{"d_mlp": 640, "positions": "rope", "rope_fraction": 1.0, "init_std_qkv": 0.0375, "beta2": 0.95, "grad_clip": 0.5, "final_lr_fraction": 0.03}
Each number is 128 + 24 x the weight over its row's rms, rounded and kept within 0 to 255. Layers, rows and columns count from 0. The size above them is the row's rms in percent of the matrix's.

# layer 3 MLP down (transposed), 640x160, rms 0.0854, rows 330-411, columns 120-159
size [102 100 102 113  99   5 115 110 116 114 110 100 109 133 121  99 101 105 101 104 112 112 116  97 120 102  94 104 103  98 101   4 123 113   4  99 113   4  99  92  89 108 106   4 135 106 123   4  89 133 102 125  95   4 101  91  90   4  99 108  92 106  84 100 110  97  91  87  99   4 132 100  99   5  93 123  99 134 108 103 105 109]
[[121 117 123 153 108 134 125  79 122 150 125 107  60  83 134 138  89 110 160 165  77 137 143 104 119 121 153  76  88 137 123 141 148 147 124  85 141 128 116 154]
 [145 145 135 141 145 152 126 120 158 150 134  95 116 112 153 163 128 113 142 110  95 131 133 198 132 122 119 146 133 108 143 146 178 143 103 134  92 101 103 132]
 [116 147 162 102  91 126 135 107  91 152 105  87 134 112 113 174 138 159 133 169 142 130 131 142 105 141 162 133 141 133 160 124 142 138 125 128 129 121 159 140]
 [120 126 134 145 155 132 115 104 131 117  79  72 128  80 146 111 135 105 111 143 126  96 127 190 117 135 129 118 101 121 155 151 120 125 109 117 134 144 129 102]
 [146 102 128 126 147 159 130 128  93 120 119 124 112 100 115 127  91 134 143 146 120 125 183 132 159 122 169 109 106 160  92 148  94 124 134 124 156 133 175 113]
 [129 147  95 138 107  69 159 113 151 128 165 100 193 187 136 136 132 160 102 124 155 161 140 129 120 124 106  97 136 123 174 133 136 132 104 174 126 130  76 126]
 [150 149 136  86 124 136 129 119 146  94 159 135 128 145 173 106 113 140 123 166 130 132 144 175 126 107 115 125 154 146 173 111 119 115 138 172 155 109 113 151]
 [ 86 141 171 115 112  52 112 119 143 126 175 145 106 137 101 132 205 150 106  95 150 121 124 154 148 117 163 153 115 140 102 126 105 141 137 134 174 149 113 173]
 [153 183 110 127 103 151 122 114  80 121 107 120 155 109 128 130 140 112 152 135 170 152 116 147 100 139 130 134 161 140 155 127 107 146  81 128 139 157 148 136]
 [ 86 165 140  86 174 142 117 117 124 126 140 100 142 124 125 150 130 170 105 109 144 113 124 146 125 129 134 142 125 119 164 138 113 160 127 141 120 128 174 115]
 [130 151 115 148 104 143 115 111  77 110 112 143 163 142 131 134 128 110 151 129 141 166 169 163 132 132 144 128 157 159 167 116 127 133 112 108 118 129 148 122]
 [100 147 131 139 108 136 149  89 196 171 135 134 116 142 150 112 114 189 142 106 102 132 143 109  93 137 162 175 138 131 132 116 160 143 135 119 128 142 102 120]
 [121 126 117 115 140 139 158 130 121 170 161 146 115  99 139  82 104 125 105  91 120 167 138 147 114 122 117 145 144  72 116 102 142 171  75 143 125 140 174 147]
 [138 156  87 118 119 157 102 120  64 141 139 108 144 114 117 117 129  93 178 168 169 132 129 132 152 142 155 110 144 145 206 145 112 161 129 150 113 120 151 143]
 [138 101 113 116 102 125 103 120 132 118 124 153 121 151 120 109  81 111 121 137 113 134 141 143 107 125  94 135 122 172 135 132 137 159  72 149 134 117 165 114]
 [166 170 102 129 151 140 140 132 106 129 128 148 142 115 116 130 175 126 122 125 138 120 170 116 126 108 120 134 146 137 145 114 115 158 147 134 154 126 118 142]
 [139 174 116 115 109 154 126 108 128 124 100 124 171 102 127 131 118 145 148 146 164 145 138 153 100 158 147 113 148 136 143 140 111 143  99 113 100 104 164 127]
 [128 147 105 112 111 182 115 118  90 130 111 136 166 136 126 134 111 125 139 169 147 152 159 166 113 153 132 129 153 129 168 137 111 158  97 127 132 132 159 138]
 [146 159 112 109  94 153 113 115 104 131 104 129 165 133 120 142 113 128 141 143 158 144 143 162 125 142 158 125 142 157 162 133 100 140 122 120 140 155 153 145]
 [109 112 128 119 145 148 131 187 125 109 115 153 144 121 121 142 152 121 145 150 180 131 137  95 135  95 155 203 144 117 153  96 123  77 159 131  78 143 164 166]
 [157 130  97 110 103  82 135 121 108 101 129 140 132 139 138 145 109 169 132 137 116 139 141 162 101 111 108  89 129 147  80 132 144 112 127 117 183 117 108 122]
 [149  93 114 127  90 106 100 100 124 140 132 151 132 189 112 137 127 162 122  69 148 113 103 123 136 124 116 126 130 108 158 133 132 129 180 146  94 139 111 106]
 [143 135 103 170 138 186 123 152 113 107 114  87 120 152 160 112 106 161 131 139  74 106 141 175 109 106 110 127 124 134 162 153 121 156 152 176 136 125 147 111]
 [115 136 158 116 139 139 157 160 179 126 172 103  98 172  82  87 113 111 126 127 142 126 137 115  98 108 112 141 144 132 109 136 145 150 112  90 158 115  86 116]
 [ 91 153 120 152 137  99 130 101 163 116 153 132 116 106 102 135 123 126 103  95 141 108 135 131 142 133 149 153 124 121  96 176 110 110 112 148 114 146 166 127]
 [102 140 145  92 126 146 146 148 157 114 161 163 161 145 109 156 180 116 153 146 113 123 112 126 140 113 105 139 105 108 122 129  73 116 155 123 124 135 114 139]
 [112 124 110  83 122 138 145 178 137 123 190 170 137 145 112 154 121 127 121  71 131 121 134 122 112  78 145 107 138 133 149 124  95 140 132  93  57 108 135 127]
 [109 128 112 109 147 150 146 133 158 175 140 147  82 122 142 176 107 113 118 111 139 160 104 100 160 108 154 128 126 123 183 155 135 128  88 124 100 181  99 124]
 [137 127 138 129 169 123 154 124 137 152 145 106 123 133 131 144 112 121 163 137  93 129 141 137 121 107 165 123 129 207 132 109 106 152 130 143  93 130 165  95]
 [125 147 100 128 144 131 107 187 106 139 161 102  88 154 155 102 133 122 128 111 136 143 101 132 137 110 135  97 106 124 111 121 111 137  72 169 142  96  72 152]
 [160 100 144 120 147 124 132 155  99  90 128  93 134 120 171 140 104  94 133 123 123 108 138 121 140 128 117  97 140 133 151 141 103 177 141 140 143 140 150 109]
 [145 132 128 153 156 119 124 106 125 124  97 139 114 151 152 145 115  76 119  69 141  99 150 119 127 139 136 107 124 120 142  99 117 111 114 129 151 105 154  93]
 [106 158 115  79 117 108 149 131 104 140 125 138 107 143 132 125 153 126 161 141 136  92 122 158 132 152 124 134 132 143 129 151 129 150 137  83  78 157 108 115]
 [124 118 133 120 125  95 116 117  79 126 141 156 160 109 120 168 139 118 121  81 135 127 111 137  73 136 154 117 150 153 142 112 173  98 131 113  82 102  90 104]
 [127  60 118  79 141 159 131 126 140 122  91 154  85 149 116 106 121  99 131 147 142 120 158 139 136 107 129 129 134 154 120  99 146 151 107  57 100 113 141  92]
 [147 140 105 144 167 126 154 144 122 102 108 170  98 120 155 156 106 173 132  99 120 134 126 152 156 160 131 147 143 159 145 138 114 124 154 108 130 128 154  98]
 [109 126  94 159 125 104 108 112 128 121  99 151 135 130 105  91 113 122 126 140 151 128 171 101 153 114 149 154 144 125 146 132  99 128 136  87 143 103 153 162]
 [165 139 159 103  90  98 113 135 151  99 148 137  77 154 121 157 135  96 124 155 156 160 121 140 143 130 133 140  98 139 127 115 135 160 129 162 148 122 149 136]
 [120 124 137 166 161 131 117 120 118 128 127 113 118 135 113 110 131  93 131 118 105 109 153 144 119 103 124 160  79 129 111 149 149 110 141 199 115 149 124 124]
 [141 110 127 157 118 168  89 155 150 109 105 157 133 123 108 140 181 104  83 178 109 120 146 115  80 105 124 131 130 147 160 110 170 144 124 143  86 112 118 130]
 [129 111 141 148 100 119 123 135 142 103 137 135 125 171 135 126 122 113 143 197 142  98 137 118 119  92 117  87 138 127 175 149 121 111 115 108 195 120  95 120]
 [116 129 140 115 162 126 147 130  92 157 179  95 105 135 151 157 132  82 114  93 179 160  83 147  90 111 135 130  78  91  95 154 128 108 142  63 122 117 115 122]
 [150 127 118  96 130  75 149 162 125 139 120 100 114 134 140 136 163 108 137 139 159 140 123 122 113  84 121 148 152 140  70 117 141  58 122 135 153  94 118 122]
 [136 124 123 123 122  63 131 120 103 136 142 133 130 142 146 163 134 120 149 111 158 157 133 115  95 170 153 125 115 146 104 131 129 160 127 104 144 105  76 159]
 [143 162 104 150  77 148  97  76  95 107 144 154 136 123 106 140 152 111 175 142 145 139 122 147 109 148 145 135 121 129 161 137 127 143 122 123  94 137 131 115]
 [111 136 117 148 145 124 121 145 143 139 151 124 141 140  78 148 135 146 117 115 138 113 122 129 155 152  86 125 140 127  73 151 141 138 168 126 106 155 119 149]
 [145 172 149 146 136 123 139 135 127 157 106 177 164 103 123 149 106 156 147 126 125 168  82 150 142 135 160 126 159  82 136 111 120 129  95  59  99 102 141 147]
 [149 113  83 136 133 106 145  96 128 128 141 145 110 133 122 133 116 129  92  45 141 108 145 137 175  97 133 148 183 133 121  89  81 136 117 133 113 137 139 120]
 [156 132 153 159  84 131 135 106 176 109 110 100 137 135  97 109 120 177 180 120 137 145 165 139 143 136 139 170 136 112 152 192 146 117 133 132 139 143  89 110]
 [129 145 127 123 121 153 124 113 109 135 137 116 196 111 130 128 109 100 122 150 156 138 161 132 141 152 152 126 133 141 219  99 139 145 135 114 142 105 177 161]
 [112 122 150 119 165 101  81 134 107 136 114  83 140  96 185 131 135 134 149 116 117 134 130 180 162 124  66 131 134 146 143 142 145 146  99 146 104  95 173 140]
 [129 147 125 105 103 152 125 105 122 134 112 132 162 107 162 121 103 109 118 148 142 105 155 145 141 135 154 133 144 148 237  95 136 145 135 112 151 139 168 132]
 [134 123 101 140 178 120 124 144 124  84 123  92 114  96 144 135 109 107 102 120 103 132 128 109 126 142 119 128 108  98 100 123 147 134 149 124 161  96 121 141]
 [131  99 138  97 158 151 147 118 129 127 111 125  89 117 116  96 137 123 143 123 121 129 118 162 173  80 136 165 153 160 113 150 132 136 166 109 108 137 132 117]
 [117 119 139 176 132 104 121 138 143 113 147 135 140 102 130 135  76 127 142 142 166 165 135  95 109 187 159 134 205 131 145 106 150 133 157 110 129 112 120 180]
 [115 178 114  80 136 125 140 134 103 114 140 131 173 117 134 123 102  95 147 128 138 116 132 134  95 118 128 141 144 115 150 142 121 128 117 123 129 117  84  82]
 [112  82 157 101 163 118 107 115 135  98 146 129 117 194 123 141 135 159 130 128 122  81 125 119 123 140 157 173 115 122 132 144 144 139 150 153 124 152 121 130]
 [119  89 102 133 124 175 127 127 153 129 110 122 107 155  92  94 128 106 114 168  56 149 125 147 108  88 127 109 105 157 118 114 141 139 123  97 114 135 159 129]
 [125 126 119 108  90 144 147 112 120 100 130 134 142 139  99 170 108 157 137 163 141 142 127 164 162 169 116 159 123 148 124  91  96 118 156 109 165 173 168 102]
 [ 89 127 132 136 197 120 134 107  87 137 138 133 116  95 125 154 182 139 138 137 149  98 148 148 140 115 144 152 124 134 113 145 122 139 154 148 108 148 110 152]
 [133 145 120  93 136 106 148 110 107 120 120  93 116 150 134 150 130 143 148 143  88 110 121 156 150 133 176 104 170 141 145 137 131 108 152 128 100 119 158 125]
 [110 158 114 114 145 111 124 108 113 110 111 153 142 120 107 132  97 141 137 119 115 126 111 142 126 113 132 141 200 123 116 108 131 127 123 153 131 125 164 113]
 [141 132 109 117 107 125 137 124 129 133 136 144 139 145 121 135 109 113 116 120 171 123 153 133 128 110 129 104 127 106  17 120 146 137 101 160 140 115 124 131]
 [139 130  96 144 114 129  97  96 166 122 113 123 114  84  68 122  94 117 141 168  92 114 177 152 113 108 149 114 154 167 102  97 151 150 136 139 124 126 108 166]
 [114 111 106 172 148 116 135 165 113 126 143 123 145 102 141 102 131 146 159 104 138 109 151 136 146 104 109 170 100  93 104 141 124 176 140 136 103 127 159 114]
 [130 144  88 118 116  98 127 148 163  95 149 137 132 108 155 125 142 111 125 156 136 153 130 114 149 151 104 121 173  89 120 118 109 132 130 122 118 141 137 120]
 [136 109 143 110 164 104 150 154 148 155 105  80 131 122 126 136 139 142 142  63 124 162 118 137 111 119 121 111 108  91 138 134 183 115 117 125 106 168 111 123]
 [157 132 140 133 117  43 103 114 132 107 132  95  99 119 121 127 148 140 114 129 138 114 150 117 118 117 130  88 135 110 105 107 153  77 142 109 126 100  90 113]
 [ 92 162 113 130 129  91 159 117 143 103  99 126 108 121 117 118 148 140 122 103 115 159  61 116 111 108  89 101 100  90 125 142 144 124 150 106  83 116  60  86]
 [186 122 155 159 135 205  98 125 122 131 155 122  78 116 115 103 113 121 127 154 106 102 134 158 173 112  99 125  93 158 106 116 151  91 134 162 123 150 168 115]
 [134 147 102 138 104 141 135 109 106 177 116 164 120 138 129 165 163 136 157 142 139 156 167 139 118 136 109 119 157 115 136 147 159 125 104 148 113 129 137 127]
 [123 147  76  60  89 131 120 149 175 120 158 119  69 130 121 110 133 134 112 114 103 130 115 154 124 115 103 114 135 129 153 123 106 144 153 136 165 139 126 151]
 [113 141 133  74  83 118  88 146 122 183 126 106 109 127 129 124 162 121 144 153 120 148 113 149 138 189 128 128 125 160 120 148 154 168 113 153 119 153 113 119]
 [146 138 126 131 121 143 146  83 158 116 156 117 117 159 144 140 123 116  90 104 135 137 136 147 126 114  93 111 110 103 157  74 107 117  88 170 132 126 175  83]
 [107 116 120 115  90 109 114 119 128  94 113 142 127 161 112 115 125 150 156 124 137 125 149 119 147 136 109  52 112 164 152 144 140 151 114 145 128 118  97 117]
 [135 157 124 111  90 154 111  96  94 112 120 156 126 116 145 159 125 118 174 138 164 130 128 156 113 146 166 137 141 139 146 129  90 167  93 125 136 131 157 125]
 [123 109 118 120 142 144 137 125  87 103 126 168 152 165 120 114 105 100 127 116 131 115 103 147 160  92 111 172 144 109 137  97 173 126 142 137 121 106 109 150]
 [113 170 153 102 104 148  96 133  92 127  98 187 153 130 160 166 119 141 117 108 134 147 147 106 125  95  97  98 114 106 138 148 100 109 162 122 155 137 217 114]
 [126 154 123 135 114 122 102 144  90 102 139 138 144 133 154 138 121 127 156 124 181 135 163 138 116 131 118 119 163 126 206 130 106 133 107 111 144 159 144 131]
 [ 67  99 130 130  99 116 113 121 101 150 160  98 125 131 114  86 126 132 113 179 112 136  75  73  96 166  84 162  92  96 116 127 121 138 124 122 126  75 112 131]
 [ 95 147 163  99 108 149 126 163 146 117 140 153 142 144 162 129 120 129 120 140 152 134 126 103 109  81 101 126 133 122 102 159 160 155 153 123 179 131 118 130]
 [123  99 139 114 138  93 176 138 165 131  85 164 127 157 117 149 126 123 189 145 125  99  92 174  86 143  69 107 150 159 141 101 138 119 170 156 165 156  89 145]]
# layer 3 MLP up, 640x160, rms 0.102, rows 331-411, columns 120-159
size [109 112 118 106   5 117 113  87 120  88 105 113 100 124 106  80  73  72 103 100 108 118 107 102 105 104 104 114 107 114   4 121 115   6 109 121   5 106 100 101 112 114   6 105 114 110   4 104  95 116  86 105   5 108 102 110   4 109 110 117 112  84 112 111 101 104  94 101   5 107 108 103   5 100  98 109 122  84 109 113 107]
[[125 133 127 132 139 128 126 181  60 142 130  93 138 159 102 102  90 115 167 101 129 119 153  91 108 114 134 116 123 131 126 128 151 128 144 109 125 151 128 135]
 [106 111 146 131 103 137 126 145 108 153  90 121 123  69 137 169 111 134 157 160 164 109 145 166  88 136 113  92 144 137 155 138 130 134 116 182 155 119 164 131]
 [119 121 131 110 108 126  86 170 131 164 118 132 124  37 117 142 105 174 118 102 152  97 156 160 109 113 114 101 147 113 133 120 137 101  90 149  88 110 134 156]
 [122 163  67  90 154 141 117 124  73 137 127 140 176 132  89 135 103  69 109 180 160  96 116 117  81 104 129 128 135 131 152 122 154 155 137 133 115 135 131 143]
 [ 93 125 154 122 141 156  93 118 124 159 129 123 112 100 103 156 122  90 170 140  96 102 114 153 122 164 128 123 118 137 104  95 154 135 147 102 137 133 152 105]
 [115 130 116 108 127 162 112 119 136  93 178 133 169 147 157 108 138 130 150 112 149 137 183 154 101 156 171 108 167 141 142  99 121 155 131 118 127 152 142 131]
 [122 137 157 139  72 102 117 169  93 116 145 174 127 127 105 150 131 122 124 112 178 125  95 167 110  76 141 137 149  88 135 127 150 124 157 123 191 136 149 122]
 [140 164 102  97 104 139 122 137 117 152 164 137 121 153 110 115 120 130 125 111 138 174 134 121 104 125 145  96 153 123 168 162 110 148 121 128 159 182 128 139]
 [126 141  92 143 135 185  62 115 113 132  99 119 123 107 134 140 134 133 106 186 148 110 110 140 129 116 120 173 187 134 138 133 100 138  75 115  95 121  94 115]
 [141 153 105 107 115 176 114 111 103 117 101 155 161 118 138 139 145 145 133 132 153 171 168 158 100 144 148 140 140 153 123 133 135 136  84 154 125 139 135 148]
 [110 151 159 148 152 145 137 116  75 151  96  87 130 135  59 129 151  79 112 137 128 110 161 111 106 116 107 150 129 107 130 153 157 130 161 131 100 104 154 132]
 [120 111 140  65 130 133 140 129 133 144 171  98 131 134 128 167 101 150 148 114 138 141 132 116 131 148 166 135 180 134 142 151  98 131 153 123 109 132 114 143]
 [100 166 104 130 107 145 114 128  93 187 124 117 162 113 116 103 165 119 171 150 152 145 142 132  76 166 121  83 148 130 134 118 170 138 112 151 121 167 108 150]
 [108 176 137 131 142 107 172 145 101 116 113 143 104 105 183 165 121 136 135 111 173 140 132 128  83 164 136 129 148 141 150  75  95 121 105 147 137 152 142 106]
 [159 145 142 158  77 113 153 131 104 128 125 156 123 123 128 164 179 124 137 145 151 128 112 141 106 113 114 188 126 156 154 113 113 183 113 111 151 107 154 102]
 [134 145 123 108 117 163 124 123  79 143 105 156 135 122 122 161 123 140 120 108 163 168 136 171  88 154 149 141 146 118 169 167 131 141 126 113 146 122 127 185]
 [122 142  89 157 115 196 118 109 103 107 136 145 169 110 137 124 153  99 127 127 157 154 139 147  92 175 137 134 152 114 167 150 126 151 117 149 142 164 155 152]
 [136 152 107 113  94 162 106 113  92 137 126 145 144 116 131 146 131 134 122  97 145 147 158 135  91 145 136 129 154 115 172 159  91 133 111 125 120 175 167 145]
 [161 139 144 120 148 124 135 160 123  96 130 128 125 125 135 150 161 164 111  85 157 141 129 172  76 140 126 143 154 141 156 156  95 144 112 160 101 149 106  94]
 [ 86 123 142 168 156 170 129 182 111 156 125 157 135 117 125 127 137 113 100 116 148 146 117  98 126 130 127 145 110 106 125 142 113 141 111 145  93 138 124 120]
 [139 120 147 141 112 101 126 142 126 124 127 115 124 173 150 113 145 135 154  90 147 145 131 131 112 135 159 156 133 138 135 124 151 162 142 118  86  97 154 120]
 [105 129 140 140  85 124 141 145  64 110 153 146 141 108  80 112 118 146 135 155 144 165 138 153  78 136 149  72 108  72 128 111 146  67 118 119 149 130 137 106]
 [110 160 146 131  65 176 127 132  63 127 131 127 140 137  97 143 132 117 155 175 128 132 160 125 107 102 146 100 149 154 148 109 149 111 152  98  96 148 116 102]
 [154 198 130 148 121  92 161 138 141 135 148 140 130 121 120 153 136 130 130 144 199 158 141 169 121 124 155 114 107 134 122 115 132 146 126 137 127 179 122  92]
 [138 160 104 114  99 188 129 141 122 179  90 101 116 103  91 130 162 103 137 150 110 128 105 122 122 153 120 131 107 106 103 109 129 151 131  97 145 123 114 134]
 [ 97 152 148 141 114 119 152  99 131 127 145 136 144 141 148 146 163 128 142 101 157 104 135 151  91 114 143 143 151 132 124 113 105 100 105 134 115  87 114 146]
 [149 135 130 116 108 163 146 121  81 166 105 140 138  89 123 174 153  91 146 109 154 125 130 137 112  86 135 113 140 140 156 127 124 131  98 162 136 180 100 135]
 [ 84 191 121  91 116 131 165 119  97 133 152 142 166  92 143 116 113 128 181 108 140 183 114 126  79 109 134  71 127 137 126 139 104 129 144 125 139 163 155 150]
 [149 138 131 152 112 145 124 109 103 108 110 144 120  91  98 119 158 123 107  80 169 132 138 146  93 110 130 119 118  99 148 122 124 155 133 126  95 128 140 160]
 [130  88 165 142 102 117 109 104  88 114 117 157 130  96 149 153 130 143 133 145 156 105 132 161 101 138 143 133 103 103 123 162 139  89  59 149 161  92 129 136]
 [120 125 114 133 126 117 141 147 144 142 145 171 131 118 177 144 163 143 114 131 131 128  86 135 121 158 121 163 139  80 212 140 125 145 134 116 135 132  92 125]
 [134 171 132  99 141 165 123 148 128 119 120  81 133 129 132 129 107 135 177  83 140  95 125 124  86 155 161 132 151 126 162 154 113 142 114 138 116 189 131 107]
 [135 110 120 103 110 145  98 108 112 130 119  89 191 110 130 123 133 130 162 170 138 144 131 151  72 106 164 128 139 133 169 130 126 149 118 140 150 162 102 134]
 [158 163 126 136 153 115 143 129 123 126 131 114 141 126 108 135 140 155 127 127 124 123 126 125 106 101 132 146 133 110  15 128 123 118 121 161  99 127 157 114]
 [ 95 149 115 136 106 107  87 118 127 173 144 107 165 137 102 144 143  62 139 134 124 155  92 130 140 100  97  89 147 103 114 131 180 144 126 139 163 116 147 144]
 [102 176 135 132 121 189 133  94  84 113 140 156 120 122 130 117  96 104 141  94 147 158 122 166 126 127 146 120 156 102 140 165 103 106 148 132 140 100 183 141]
 [104  97 110 132 163 147 124  75 136 161 129 152 158 130 168  69 106 152 128 101 135 122  96 125 132 162 127 133 132 120  80 135 150 134 132  61  92 106 157 134]
 [146 140 138 127 110 114  89 100  73 103  90 169 104 138 131 144 119 116  99 148 109 143 133 118 106 143 108  99 114 111 138 149 100 108 105 119 148 128 133  84]
 [134 174 143 137 121 137 129 156 122 131 104 127 133 109  84 151 152  91 108 129 134 117 155 133 126 153 156 118 143 127 116 147 124 167  97 131 111 135 165  99]
 [109 147 100 151 135 156 125 155  85 166  95 159 165 107 114 154 162 122 162 147 168  96 125 136 127 101 138 124 153 113 133 151 131 137 135 156  87  99 144 151]
 [183 135 117 149 114 125 131 157  92 116 104 135 130 127 116 138 116 107 133 171 147 158 160 164 114 156 136 100 149 132 124 163 126 117 101 133 133 143 124 137]
 [153 153 109 156 117  98 130 139  93 121  97 182 126 132 142 150 135 102 153 126 162 115  94 134 107 114 136 118 161 154 117 182  69  85 109 153 133 162 101  96]
 [114 124 142 114 153 144 110 136 148 119 145 115 130 135  77 127 130 139 154 138  92 132 135 132 124  96 119 149 142 137  77 121 158 125 146 142  75 157 149  78]
 [147 141 114 114  94 138 100 140  74 130 135 127 130 129 125 129 155 157 155 116 153 139 141 133  74 155 154 103 106 138 128 162 101 139  97 139 113 162 144 148]
 [165 132 166 142 108 103 143 130 131 137 124 159 112  92 113 131 134 144 149 158 139 121 112 185 109 114 119 136 138 112 123  94 150 147  93 160 146 123 144 121]
 [128 131  91 135 143 165 127  98 118 159 115 150 155  93 142 111 149 110 168 153 217 126 162 170 102 134 107 127 151 129 148 146  84  91  80 144 108 172 127  99]
 [104 133 140 128 136 125 127 143 144 124  89  64 127 163 123  85 192 103 143 165 132 153 113 133  94 168 127 105  98  98  79 105 135  93 108 134 161  97 137 109]
 [161 109 135 134 122 138  72  80  96 131 107 139 124 116 143 104 143 179  98 149 133 134 138 156 145 154 118 114 109 150 131 105 102 151 108 131 113 106 144  97]
 [ 96 161 111 106  93 155 116  86 110 119 156 158 177 117 121 129 150  92 142 154 155 151 141 118 104 136 141 145 152 125 137 143 144 138  85 130 125 117 165 162]
 [119 135 103 102 140 152 101 123 118 115 120 161 135 124 155 148 119 109 117 163 158 130 134  86 145 153  71 126 149 163 133 115 110 135 125 159 102 135 151 132]
 [121 146  88 142 121 141 129 108 108 125 143 146 147 126 139 111 110 119 141 152 166 143 137 127  85 127 140 124 161 122 160 120 137 135  94 151 150 124 136 134]
 [108 149  88 155  92  94  91 144 114 127 130 141 132 150 162 133 129 126 131 143 141 163 153 103 107 141 113 123 127 152 139 121 152 118 161 135 146 115 165 107]
 [148 139 103 170 120 136 121 141 142  94 120 117 131 155 108 131 112 150 104 138 168 126 122 113 122 106 114  97 125  85 189 127  85 112  75 140 111 126 144 119]
 [ 89 146 124 131 133 114 155 100  92 137 135 175 195 145 135 104 124 123 131 141 116 110 125 123 125 151 172 117 189 119 136 129 122  97 131 128 146 114 166 140]
 [ 91 148 102 106 154 145 137 144 105 174 152 150 159 116 116  97 148  85 156 122 152 105 119 117  99 132 104 153 131 106 155 122 106 165 132 121 109 105 142  76]
 [115 180 161 115 149 159  91 112  75 132 133 137 153 110 149 120 135  73 141 137 174 109 114 127 130  96 122 123 134 135 155 162 139 119 110 155 114 150 119 124]
 [192 170 136 111 134 109 140 132 112 117 127 148 116 128 135 157  77 143 145 136 150  78 150 132 136 118 109 156 139 140 135 139 118 105 121 129 119 134 148 105]
 [ 74 157 106 118 148 132 121 142 115 144 125 139 158 115 117 141  81 111 135 120 162 131 117 133 125 162 118 136 145 110 138 119 145 100 128 146 125 194 169  95]
 [118 152 137 119 160 175  82 129 116  99  75 114 156 124 126 134 146 103 178 157 163 112 151 142 139 131 152 125 118  92 142 131  99 160  96 166 117 167 137  98]
 [133 166 146  93 110 112 150 163 110  99 160 102 158 132 128 116 102  93 145 136 115 162 123 151  90 175 211 120 145 128 138 166 104 111 148 118 117 117 159 136]
 [ 98  91 126 163 117 155 125 147 155 115 147  80  94  77 119 124 154 127 113 142 156 103 117 156 105 155  99 138 120  98 143 144 185 153  66 143 114 154 109 114]
 [139 147 119 146 143 121 115 150 154 134 127 142 141 120 125 115 149 139 140  93 157 221 135 148 115 128 134 160 120  98 143 157 154 157  89 154 153 156 125 123]
 [117 152 140 128 149 133 152 115  95 152 107 114 149  99 110 101 116 103 105 168 154 141 182 137 103 157 163 119 138 149 124 136 108 118 150 104 118 100 171 133]
 [122 146 130 124 124 159 113 105 121  88 136  98 162 103 142 143 170 132 139 155 126 160 183 130 135 118 144 158 135 115 120 126 111 149 118 137 114 189 133 140]
 [143 131  97 145 128 140 137 123 146 100  78 127 125 117 107 103 131 146 137 145 153 125 100 126 111 105 158 106 103 118 147 146 106 157 105 121 132 133 155 141]
 [115 103 177 110  78 148 122 128 113 107 126  81 141  96 161 148 116 104 176 146 178 180 159 108 101 153 146 145 139 107 130 159 137  94 116 140 181 125 122 146]
 [126 153 136 167 140 204 130 172 131 157 132 161 185 113 153 157 138 132 131 148 164 131  97 101 110 145 120 143 131 126 123 130 102 143 103 165 102 164 146 179]
 [139  99 118 127 103 184 121 101 122 126 109 119 106 113 135 127 114  94 139 183 114 163 118 158 149 178  99 124 122 155 118 128 138 156 110 112 163 168 122 146]
 [131 153 132  96 108 104 145 121 148 143  76 152 126 157 140 129 109 120 105  98 157 118 140 110 122 132 145 133 150 129  78 134 134 159 123 106 133  90 150 169]
 [133 157  65 147  91 156 103 113 109 126 120 135 140 102  93 132 161 128 128 173 150 134  89 138 103 113 139 115 177 124 153 130 125 158 118 114 166 148 116 108]
 [149 144 134  75 116 139 129 153  84 127 125 114 195 153 125 141 142  82  96  94 129 126 121 126 118 166 155 118 140 158 164 176  92 126 138 185 107 126 143 133]
 [ 70 187 154 121 146 125 144 104 134 146 111 128 127 124 142 171 150 166 147 115 178 140 101 159  91 152 145  83 139 117 115  98  67 124 104 115 137 135 154 133]
 [101 124 129 105 144 136 102 145 105 176  95 104 137 117 150 134 130 115 147 130 147 113 111 138 119 141 154 146 119 126  53 121 165 150 141 124 124  75 119 145]
 [117 167 119 146 111 104 120 133 111 141  98 118 105 126 116 128 139 130 142 119 152 113 122 125 139 124 143 140  91 161 125 108 169 135 109 115 110 128 122  92]
 [106 166 128 139 151 134 117 148 134 163 155 147 120 142 119 142 125 144 123 117 147 135 156 132 118 149 135  87 116 128 169 122 126 166 111 134 137 152 110 120]
 [124 125 137 120 147 134 130 112 138 122 109 132 115  83 142  99 114 131 108  88 151 119 157 130 118 141 136 163 133 132 152 108 131 143  72 156 126 129 107 117]
 [151 149 114 171 109 141 121 144  82 183  64 115 164 145 110 159 149  85 171 126 153 139 142 131 125 152 111  86 105 107 138 170 130 129 121 135 126 150 134 118]
 [100 169 103 107 127 155 125 174 125 153 139 133 122 119 128 116 134 122 140 114 172 146 113 123  95 125 152  99 142 148 132 163 142 189 128 149 137 192 117 119]
 [163 113  93 127 118 163 109 158  75 110 137 120 178  81 104  91  97  77 142 118 124 129 151 170 117  86 107 117 133  92 126 171 175 131 114 111 171 121 158 179]
 [124 146 107 183 152 121  86 127 118 145 154 119 133 148 121 131 133  58 193 119 141 171 154 179 117 145 123 156 129 109 130 142 111 115 136 171 158 135 184 145]
 [127 108 109 182 129 115 105 139 100 137 124 131 118  72 102 135 123 135 104 128 165 141 210 102  64 143 137 134 183 130 135 131  80 102 131 128 141 129 119 101]]